Each number is 200 + 40 x the weight over its row's rms, rounded and kept within 0 to 999. Layers, rows and columns count from 0. The size before them is the row's rms in percent of the matrix's.

# layer 2 MLP up, 512x128, rms 0.147, rows 431-511, columns 32-63
102,221,266,144,196,155,187,156,163,187,213,166,215,277,237,174,161,228,217,269,199,207,273,245,177,248,167,277,135,237,165,187,233
100,245,229,199,184,247,183,249,225,226,245,233,196,153,179,187,138,291,204,155,275,165,193,180,265,210,202,195,220,206,118,193,199
100,221,188,134,259,255,283,195,182,210,158,164,228,242,172,200,264,181,202,218,163,219,163,135,167,174,272,122,269,171,189,198,211
091,163,203,228,184,129,165,245,139,198,221,228,211,274,204,180,194,238,208,192,310,179,231,210,199,187,174,175,215,164,222,201,155
098,219,219,152,164,227,256,241,215,218,110,147,194,226,241,240,213,252,191,222,166,257,198,212,239,200,190,156,227,210,246,216,235
092,167,163,216,141,209,227,169,221,131,192,182,222,184,207,247,157,237,176,197,241,275,188,174,206,161,205,178,243,227,192,216,179
091,260,115,187,197,134,233,279,189,169,156,160,178,308,206,262,223,207,194,235,211,172,195,229,169,204,221,129,265,207,149,154,251
124,275,246,194,165,230,171,202,246,131,175,217,221,220,181,193,199,227,159,240,215,167,187,198,193,233,188,179,191,209,165,116,170
112,258,217,126,198,232,194,247,220,164,116,280,197,170,156,178,158,214,176,164,230,195,199,173,208,166,198,202,192,222,223,207,240
093,201,103,205,124,160,242,131,193,208,193,249,255,169,143,189,72,216,186,206,110,131,190,268,165,197,267,222,165,232,223,203,211
108,169,177,174,198,196,241,198,218,200,254,261,231,181,121,244,210,249,185,178,148,198,212,219,223,258,163,180,165,174,111,256,177
094,248,222,200,217,164,205,183,214,217,201,241,255,227,230,269,254,203,246,232,194,213,211,202,205,180,229,175,163,211,195,112,217
089,196,218,184,193,231,204,220,199,113,194,140,253,272,219,143,164,196,178,249,163,240,146,199,92,194,194,211,159,232,153,224,172
102,188,222,244,183,174,217,203,220,178,190,214,162,262,112,222,249,217,205,221,277,112,212,174,216,304,198,163,166,287,183,183,210
087,237,118,233,193,187,194,302,271,248,164,167,180,217,200,296,182,133,158,217,188,190,155,215,186,177,208,160,166,181,174,258,227
074,201,156,264,170,229,166,205,163,245,162,235,197,255,199,169,291,214,232,220,198,241,255,219,214,274,150,188,181,208,226,269,285
109,198,186,179,163,234,196,224,191,248,254,162,262,201,231,166,191,125,220,226,234,189,201,204,205,190,267,175,245,248,129,197,251
101,239,115,132,199,173,182,195,224,258,141,210,138,225,295,181,167,187,159,201,163,245,138,184,152,134,186,184,221,257,220,231,172
104,156,104,170,172,243,146,171,235,205,196,249,221,244,130,206,275,277,175,200,249,244,231,131,192,232,175,208,220,225,238,219,219
106,204,245,148,179,199,281,171,204,129,201,227,163,270,165,188,186,252,189,231,170,246,220,157,218,294,242,165,181,169,155,256,205
105,178,132,161,222,243,150,274,263,134,172,164,253,166,171,221,262,217,136,236,197,167,206,185,265,254,148,174,217,190,207,206,175
090,181,183,220,173,156,232,152,208,220,167,232,155,240,249,190,196,180,194,249,236,128,141,273,150,205,201,200,183,177,253,143,244
104,201,275,140,128,260,268,159,153,245,202,171,207,233,224,170,197,121,172,223,264,242,146,243,173,196,206,196,206,197,206,223,194
095,236,201,216,205,180,229,235,208,224,204,164,270,166,242,155,163,187,150,212,187,148,247,181,148,232,235,150,223,169,191,167,233
106,190,181,232,175,127,184,222,195,182,199,166,204,225,127,136,191,252,187,163,197,213,256,174,162,167,180,210,139,249,222,218,202
070,197,196,198,145,165,248,200,237,253,146,203,173,207,191,139,248,260,140,198,255,197,314,208,237,192,138,202,214,233,201,193,231
100,276,201,204,169,243,220,204,175,145,155,229,176,224,186,193,221,195,124,197,202,168,196,82,212,133,187,182,193,172,230,156,230
105,245,178,195,228,206,269,218,172,222,182,234,193,167,300,257,180,153,288,178,255,233,162,174,264,235,243,282,189,189,186,209,186
111,195,184,278,212,263,243,124,209,177,159,263,202,210,222,201,218,231,212,148,204,199,177,169,186,199,240,189,310,205,192,226,220
109,210,198,226,265,150,216,194,167,207,172,161,108,228,213,239,206,129,177,234,162,223,257,223,202,240,190,221,194,130,218,165,184
115,165,280,166,242,216,232,231,126,262,203,221,244,183,149,218,124,209,184,225,168,217,240,187,195,210,267,194,224,175,218,159,188
117,205,129,213,207,175,197,260,236,188,168,161,201,127,149,224,311,168,252,202,255,198,142,148,246,223,142,149,129,144,188,179,128
112,155,186,165,135,174,253,263,213,228,257,204,140,208,174,192,163,197,211,213,214,186,228,215,216,188,234,161,288,205,207,256,242
092,209,172,144,224,214,247,131,186,294,178,206,195,287,239,242,199,226,170,185,194,212,223,151,151,220,255,222,249,158,244,292,194
107,224,225,226,226,125,216,208,235,231,244,170,114,145,167,185,218,227,128,207,218,225,116,217,238,198,159,190,182,184,158,283,169
115,154,244,197,193,215,180,195,198,216,212,157,233,180,116,196,219,199,198,129,220,163,186,171,208,150,176,137,219,142,238,222,191
104,182,213,243,184,279,230,213,211,192,266,208,205,235,189,224,239,187,212,245,254,242,238,197,160,189,175,115,168,227,219,245,192
099,162,193,149,197,217,256,239,250,229,191,189,245,165,227,207,167,170,204,223,203,310,157,167,212,215,200,235,189,253,208,213,223
058,173,197,250,175,168,174,187,190,194,165,235,147,262,192,227,206,198,223,227,219,145,167,173,218,181,182,223,245,205,223,215,133
070,183,175,199,149,230,164,156,132,179,176,269,223,211,142,272,185,216,222,207,105,188,215,176,218,236,241,175,156,201,170,227,172
093,162,164,202,198,216,221,200,149,249,162,261,165,233,245,264,166,186,213,271,294,174,206,283,188,311,260,159,291,216,157,224,193
098,211,129,96,128,195,171,126,147,149,145,248,212,220,170,176,222,264,167,243,234,173,219,187,223,231,264,159,193,238,156,127,214
109,215,184,244,207,198,210,153,163,128,230,317,235,190,162,206,167,229,207,272,141,235,168,269,163,230,215,168,250,210,204,136,135
097,157,220,206,157,202,261,219,193,229,162,143,175,200,159,218,195,166,264,106,162,185,228,208,178,257,238,234,202,227,193,262,219
074,158,206,177,160,247,175,156,248,273,243,222,186,226,215,185,230,258,142,175,183,209,174,226,200,219,272,243,168,170,193,158,245
119,221,206,177,177,188,192,220,229,191,148,202,169,259,215,221,205,158,172,161,221,191,231,168,182,184,200,152,152,140,232,188,201
099,267,239,244,237,184,121,221,248,200,202,202,159,209,319,196,213,270,257,205,212,213,219,193,161,145,258,213,230,215,157,216,273
097,255,240,176,215,163,215,215,209,160,178,204,209,258,106,289,205,229,180,198,212,161,231,199,99,164,211,179,284,171,226,195,146
122,205,204,298,170,212,257,238,234,265,221,170,269,174,183,182,190,263,152,216,199,166,158,172,178,190,144,203,265,197,239,162,170
108,209,176,273,189,156,209,200,234,226,235,136,180,185,243,274,232,262,180,250,288,220,106,259,146,212,166,153,173,126,218,252,239
106,249,175,174,196,189,175,238,190,178,196,234,239,207,179,226,206,202,215,160,194,232,138,235,164,254,220,271,206,195,256,116,210
099,141,195,189,203,186,198,252,185,130,185,234,224,283,216,140,179,194,190,212,235,239,238,210,178,185,163,151,146,258,192,268,157
112,219,234,175,252,169,199,234,237,143,205,185,225,223,204,193,229,181,209,219,189,244,236,104,176,87,204,226,223,273,176,167,194
093,169,187,291,170,232,208,158,185,229,204,176,205,201,176,130,190,210,219,229,148,155,235,188,246,237,211,207,201,227,204,228,227
079,249,207,194,152,205,159,219,145,184,130,234,190,208,145,250,185,139,172,196,181,204,182,130,117,156,152,132,147,258,223,134,218
119,135,242,174,193,144,204,208,206,218,204,157,207,191,248,207,150,219,169,140,242,241,215,197,141,215,210,214,181,274,166,214,218
103,234,233,215,133,237,199,176,180,154,295,170,187,216,110,224,197,195,271,146,219,202,220,159,235,236,228,256,222,266,176,210,140
092,220,236,168,165,181,183,148,207,159,186,131,205,222,180,197,217,192,210,146,241,226,193,185,159,217,191,261,226,207,211,196,242
115,280,210,258,207,211,201,228,247,150,194,181,215,220,210,272,256,225,217,171,172,229,256,206,144,238,188,228,244,201,247,207,233
091,179,219,203,300,157,188,261,169,268,188,214,202,146,207,216,206,269,247,178,214,213,154,179,223,231,179,166,281,233,185,192,200
106,205,209,243,194,196,191,173,224,236,206,175,248,226,208,238,246,144,215,243,238,180,258,254,168,288,202,167,203,125,238,208,245
098,251,185,263,199,247,195,115,154,232,217,248,167,145,142,198,264,218,169,246,198,182,188,169,268,185,150,211,178,162,203,243,168
110,192,184,168,191,242,191,273,92,215,210,176,193,234,143,222,148,227,139,193,170,213,190,261,224,198,227,194,223,160,232,215,198
107,146,223,187,220,144,234,215,186,238,256,157,198,177,217,213,176,202,175,162,204,186,208,187,195,77,235,199,311,203,148,217,187
102,275,206,246,220,215,276,189,194,162,184,255,187,207,136,259,170,230,172,228,220,151,179,167,221,242,161,194,223,155,238,178,171
072,236,204,198,270,220,204,232,105,222,200,184,163,188,134,161,244,257,155,226,215,221,234,243,272,196,160,255,237,224,209,214,184
100,138,115,192,157,202,202,167,189,119,163,240,158,212,221,191,193,164,150,181,207,213,212,212,213,160,135,159,245,233,233,174,219
109,170,199,190,194,243,138,208,238,256,246,163,184,203,230,280,137,113,154,91,219,155,209,229,205,228,224,213,212,111,171,138,256
117,238,221,280,146,243,202,163,252,174,187,132,214,178,143,260,225,240,195,188,136,217,212,222,208,78,158,227,209,194,186,227,155
099,224,225,242,226,223,265,269,145,192,182,172,216,237,216,184,194,182,213,296,262,252,199,172,215,186,238,201,146,132,203,152,213
105,239,197,213,217,210,320,169,176,149,201,237,188,135,171,207,232,199,115,156,118,239,211,205,192,214,174,167,176,261,164,245,257
103,216,193,174,231,176,223,186,266,186,125,228,164,228,135,192,205,257,193,101,143,189,209,227,233,241,149,149,184,161,205,159,162
080,204,208,163,245,161,233,184,231,189,155,146,232,187,237,247,199,216,139,147,258,253,215,220,143,169,213,171,197,199,164,199,114
108,165,214,152,129,173,223,256,263,202,182,160,124,220,204,297,112,232,268,226,219,195,204,178,177,188,198,210,225,208,202,197,209
119,200,108,230,236,254,183,218,214,217,212,155,250,200,228,142,226,223,164,228,194,271,173,227,184,238,214,111,180,243,164,195,265
111,147,231,209,193,200,132,184,201,222,191,135,193,194,218,212,214,197,175,254,256,167,240,145,177,207,213,171,181,200,178,160,133
089,178,135,214,196,247,215,202,171,268,156,262,208,293,265,263,238,150,170,152,169,161,240,224,236,248,211,221,219,179,212,253,217
090,208,183,176,177,227,211,149,171,208,175,238,216,283,227,154,299,157,210,189,260,137,158,242,182,248,202,203,145,177,236,283,186
106,227,158,184,209,267,270,191,226,256,195,154,235,116,161,242,255,248,166,242,254,145,170,148,185,256,201,265,207,181,214,223,193
087,210,277,199,143,197,213,197,204,199,175,232,227,157,150,155,190,148,248,203,252,205,176,163,218,245,181,135,188,172,196,180,203
124,217,229,188,206,166,202,213,178,186,190,143,211,167,178,135,232,217,207,280,226,235,217,219,174,214,266,209,248,151,169,185,123
# layer 2 MLP down (transposed), 512x128, rms 0.131, rows 431-511, columns 32-63
112,179,228,190,146,255,174,224,150,207,246,132,160,156,207,194,210,223,168,203,188,198,153,179,205,193,176,230,202,189,234,205,223
103,249,272,142,232,224,304,169,200,268,147,234,275,248,153,169,233,170,173,217,160,199,209,184,147,167,173,243,193,154,186,214,234
090,216,179,195,166,187,117,221,256,190,169,286,150,189,221,226,186,115,236,209,167,181,213,216,273,199,212,240,162,135,128,173,151
095,158,209,184,228,127,164,234,194,181,170,184,243,215,195,213,222,155,159,194,222,237,124,156,165,193,139,186,203,198,260,150,217
092,183,198,136,181,190,171,218,173,224,141,171,200,205,203,212,208,206,205,149,243,107,230,233,212,246,226,213,141,165,220,191,274
107,204,191,218,147,189,231,212,169,193,141,185,196,233,284,204,160,166,263,220,240,201,157,197,142,185,201,160,169,182,184,170,243
100,197,159,259,226,168,286,139,185,159,260,222,156,174,232,192,235,149,214,213,222,263,168,199,178,194,157,246,188,161,155,226,170
119,218,196,214,200,261,268,193,162,250,193,208,232,209,230,183,202,176,183,135,215,152,239,178,191,178,261,181,232,165,183,161,168
104,251,206,293,232,200,146,204,161,187,231,105,233,155,174,269,115,100,214,209,206,231,204,222,228,187,191,253,200,190,214,252,202
088,223,157,220,213,192,199,234,123,252,170,247,157,185,217,213,163,196,213,191,227,246,234,232,224,127,185,274,231,271,152,213,227
108,246,181,172,202,242,249,225,144,244,216,262,164,189,216,202,228,213,240,153,197,236,166,184,240,295,150,196,237,152,277,260,182
083,212,239,177,246,228,258,190,191,217,174,124,233,197,312,198,172,238,195,237,156,229,137,148,217,153,123,206,192,213,229,149,223
083,147,192,235,250,244,261,214,264,189,184,202,160,198,247,176,148,168,225,234,214,183,242,184,293,212,210,183,227,254,204,263,236
099,138,246,205,132,186,249,273,219,252,233,195,189,156,182,145,190,162,186,175,179,242,245,115,210,165,233,167,169,165,214,201,201
081,240,232,182,168,202,175,174,205,187,171,161,246,244,200,174,215,199,262,185,234,171,204,174,159,188,242,216,234,201,227,185,206
077,170,219,198,171,146,213,190,191,245,156,175,234,169,161,217,132,171,191,239,211,244,207,144,217,178,158,189,287,191,158,181,159
118,222,219,130,239,192,231,253,173,253,212,150,277,142,213,229,192,192,179,229,295,194,178,252,203,173,232,195,179,253,99,251,187
085,205,210,221,148,186,203,204,188,307,142,230,206,199,167,211,220,188,199,214,245,200,247,151,243,217,163,165,189,188,201,257,210
086,143,167,255,224,178,203,221,95,261,201,201,185,212,215,194,231,157,178,206,189,125,225,208,218,176,266,257,171,173,186,189,209
107,182,202,188,202,207,204,286,171,202,201,172,215,237,177,278,254,164,184,289,229,156,190,151,156,135,112,244,229,147,217,168,180
106,179,237,194,159,197,211,234,183,183,252,129,233,156,226,186,192,264,197,226,188,197,229,243,247,200,217,192,164,209,159,162,172
088,234,170,166,267,219,200,227,172,221,232,189,218,112,152,233,247,162,271,245,207,241,227,180,232,197,117,214,228,109,247,303,238
112,170,170,215,223,163,232,235,264,174,229,199,166,138,161,181,203,213,91,198,218,204,235,204,200,243,131,273,191,207,242,187,241
096,204,194,290,226,180,222,235,166,228,200,220,150,163,185,216,197,164,180,214,123,215,200,101,236,253,191,194,215,192,141,206,145
119,197,258,249,154,155,135,203,192,193,165,239,262,100,162,238,167,182,168,139,126,138,216,168,192,226,245,221,243,275,183,217,207
065,130,197,196,303,236,124,202,221,180,242,234,216,243,234,212,169,208,265,189,164,194,179,145,267,299,255,241,185,189,146,215,221
108,170,222,172,185,248,247,241,215,224,119,208,168,190,200,200,225,124,235,130,227,233,172,218,173,221,220,189,255,200,157,215,224
097,186,207,231,170,154,185,194,219,213,209,229,167,266,183,249,194,173,134,229,201,215,252,260,238,200,268,134,185,183,207,163,182
113,204,287,181,178,294,195,182,223,175,171,246,252,199,213,229,188,162,214,145,212,152,201,170,138,258,271,183,232,174,211,149,207
109,222,273,262,236,198,173,226,124,236,230,227,248,141,196,246,165,213,221,222,202,237,278,193,241,251,177,240,186,219,189,216,208
117,237,201,185,213,225,201,253,258,178,200,163,176,282,184,171,206,218,172,259,261,243,255,164,250,198,142,123,278,162,273,203,193
111,208,222,200,108,216,242,152,177,189,247,182,183,186,302,170,245,206,291,205,263,249,181,136,113,192,226,190,215,203,195,207,224
109,172,101,182,200,179,234,202,253,259,218,194,167,213,201,206,115,187,130,161,207,195,165,212,260,224,166,151,224,177,181,192,178
101,193,262,163,194,221,132,225,176,148,163,129,200,217,227,183,202,146,244,210,321,218,192,153,169,215,206,207,141,185,246,211,187
112,158,134,189,131,252,254,186,172,203,180,269,196,197,190,242,213,164,176,242,180,169,266,147,208,220,141,102,236,154,159,225,184
116,75,180,255,215,145,207,201,244,264,238,193,162,240,152,225,207,238,217,256,158,174,238,219,219,179,202,150,154,164,193,190,201
101,208,231,150,272,226,178,166,198,246,245,246,181,241,219,199,181,209,195,159,289,142,218,208,222,132,185,313,186,200,190,227,139
098,159,221,163,212,234,262,214,186,217,165,225,202,141,215,260,172,141,114,222,190,207,219,176,266,171,144,143,280,180,176,175,235
056,221,186,163,248,233,212,231,160,171,255,161,228,222,231,157,214,162,156,242,232,254,206,240,160,201,274,180,115,197,210,170,202
066,162,221,180,206,206,189,203,233,260,156,131,238,156,305,137,190,172,271,161,226,197,210,224,215,214,127,239,298,247,195,258,202
093,263,193,136,182,233,208,232,199,203,164,141,234,178,144,177,290,175,252,271,228,243,119,183,152,191,203,207,180,182,176,196,173
094,212,266,181,191,137,183,206,196,214,146,252,94,211,184,254,200,248,154,162,178,116,245,144,196,189,262,250,225,233,205,142,192
112,264,235,220,249,220,187,210,180,197,203,216,214,196,190,180,191,251,225,205,233,214,170,204,131,222,188,191,247,151,136,265,114
101,217,216,201,165,267,195,208,226,210,236,221,153,170,145,216,257,206,105,188,161,227,200,135,162,188,225,212,225,219,137,202,237
086,192,263,268,145,165,183,238,195,208,156,292,221,191,249,223,234,218,248,153,192,164,244,193,236,121,210,166,211,218,148,274,208
101,259,163,158,189,212,220,170,223,236,238,170,188,249,194,184,218,209,208,186,163,148,163,165,106,163,72,153,166,257,166,191,99
107,178,242,242,240,179,253,186,171,288,231,195,251,240,199,214,206,233,131,231,135,218,209,202,171,205,203,191,110,237,206,167,112
091,200,240,183,213,243,281,66,240,249,224,157,170,211,220,240,242,126,175,162,282,170,254,182,183,244,197,186,199,207,170,186,184
103,208,229,162,208,166,210,134,233,207,185,200,232,236,173,170,189,205,274,205,174,147,179,127,234,261,170,200,194,203,174,162,189
105,263,225,218,198,306,255,240,187,225,185,173,168,152,218,222,175,210,258,224,238,187,199,138,177,235,218,207,221,256,146,204,214
115,286,229,117,225,178,188,235,223,200,152,212,178,232,190,248,120,181,163,203,243,147,166,274,191,257,211,232,222,238,194,229,200
090,165,220,206,206,195,164,229,193,233,232,216,228,158,194,185,131,160,222,137,203,336,180,175,238,190,151,208,249,192,223,165,226
085,224,168,242,151,189,269,121,243,160,207,210,186,198,153,169,260,130,306,221,232,210,190,204,228,221,150,237,232,202,199,155,198
092,227,210,223,213,204,220,193,182,151,219,242,195,261,296,198,208,146,237,173,229,111,245,213,103,98,246,249,263,177,239,226,151
091,184,200,151,244,176,165,185,197,225,241,177,226,181,177,213,217,267,221,232,226,196,193,262,238,219,181,204,208,246,186,219,258
119,242,269,157,147,145,166,208,183,170,192,189,174,258,118,200,221,208,197,244,170,225,174,91,144,232,132,162,175,183,250,270,186
108,253,255,171,158,173,126,237,178,172,169,279,256,259,186,242,190,207,224,175,268,227,300,91,239,215,205,237,241,125,204,222,247
100,302,194,245,207,127,182,206,192,246,202,248,179,198,152,139,275,225,185,105,180,204,151,238,160,155,228,171,108,179,110,199,220
107,268,199,292,226,178,223,157,233,206,220,198,244,231,257,255,210,181,178,149,177,135,153,140,113,200,187,178,198,180,230,250,260
090,189,151,180,167,270,218,251,213,249,202,221,221,170,201,238,187,177,203,152,177,202,273,204,233,178,201,163,197,258,203,219,264
110,182,180,171,209,239,201,162,193,121,218,205,137,165,323,191,257,117,205,197,219,254,171,231,218,217,193,187,159,254,202,180,138
097,172,205,217,189,250,267,251,183,105,180,201,103,200,171,197,250,200,245,196,271,200,184,173,163,183,127,201,125,188,231,263,204
114,196,224,186,176,203,190,196,164,270,156,163,158,261,169,190,149,192,180,253,226,180,194,231,212,236,182,189,183,246,275,181,214
108,275,230,144,182,171,173,210,294,162,163,155,223,190,193,168,146,263,235,137,204,189,177,223,208,152,218,97,177,166,274,213,238
095,193,163,209,102,233,70,152,211,217,195,145,221,195,231,226,182,189,222,129,184,182,207,215,224,222,231,192,221,184,236,176,154
078,155,241,239,148,153,272,257,214,221,152,226,223,186,185,245,177,178,168,107,212,275,226,174,182,195,244,207,241,161,139,176,180
103,197,283,232,179,225,228,187,159,202,178,193,244,223,208,153,197,194,198,212,160,202,170,148,270,164,182,204,183,200,157,228,243
110,216,215,184,149,132,198,187,271,229,205,217,170,171,226,283,217,194,154,184,154,196,208,192,198,201,215,161,228,202,144,196,165
118,199,226,272,237,236,198,185,132,212,281,235,132,254,185,166,259,249,152,200,172,237,217,115,134,203,183,200,250,240,208,205,194
104,104,120,238,165,179,139,188,251,286,182,222,184,233,212,266,202,210,174,191,181,207,204,137,164,213,172,218,232,253,275,214,239
114,182,178,174,247,159,242,184,172,223,255,196,286,231,204,166,195,167,247,241,191,200,200,149,190,274,223,121,172,245,209,239,262
099,214,264,198,244,176,193,252,133,238,289,238,256,191,263,258,182,185,246,260,253,205,251,223,213,145,217,223,115,180,200,237,151
088,206,200,174,204,142,217,180,234,205,215,183,185,204,152,182,219,174,213,211,188,113,220,265,195,188,171,162,178,269,285,184,237
114,147,126,172,176,177,187,164,161,171,180,203,231,211,218,183,222,192,200,216,151,224,187,198,230,213,242,207,178,241,241,170,158
114,237,195,270,199,204,225,147,204,176,234,204,184,136,191,266,237,214,204,201,227,113,271,130,257,271,217,153,244,200,194,213,199
093,149,245,191,234,182,205,212,255,188,224,183,129,188,179,241,181,174,167,246,231,129,184,250,249,125,151,168,220,219,121,200,183
094,243,165,176,93,240,159,229,191,169,207,188,223,216,148,156,206,226,233,212,249,171,200,199,213,190,228,169,157,262,155,184,199
104,197,273,197,235,187,177,175,135,126,176,200,224,133,192,177,161,192,113,183,190,222,242,280,150,170,228,161,264,169,133,205,211
104,220,258,198,202,163,215,234,190,232,196,240,213,154,142,195,139,199,252,260,195,254,143,165,184,214,155,200,235,191,240,218,100
068,200,177,260,227,182,238,205,205,230,229,159,190,239,258,192,175,218,138,267,204,238,230,180,156,217,240,223,220,222,192,197,214
133,162,201,186,205,179,154,189,181,169,188,178,230,252,170,124,223,242,216,179,199,272,170,243,231,218,215,259,191,193,162,254,145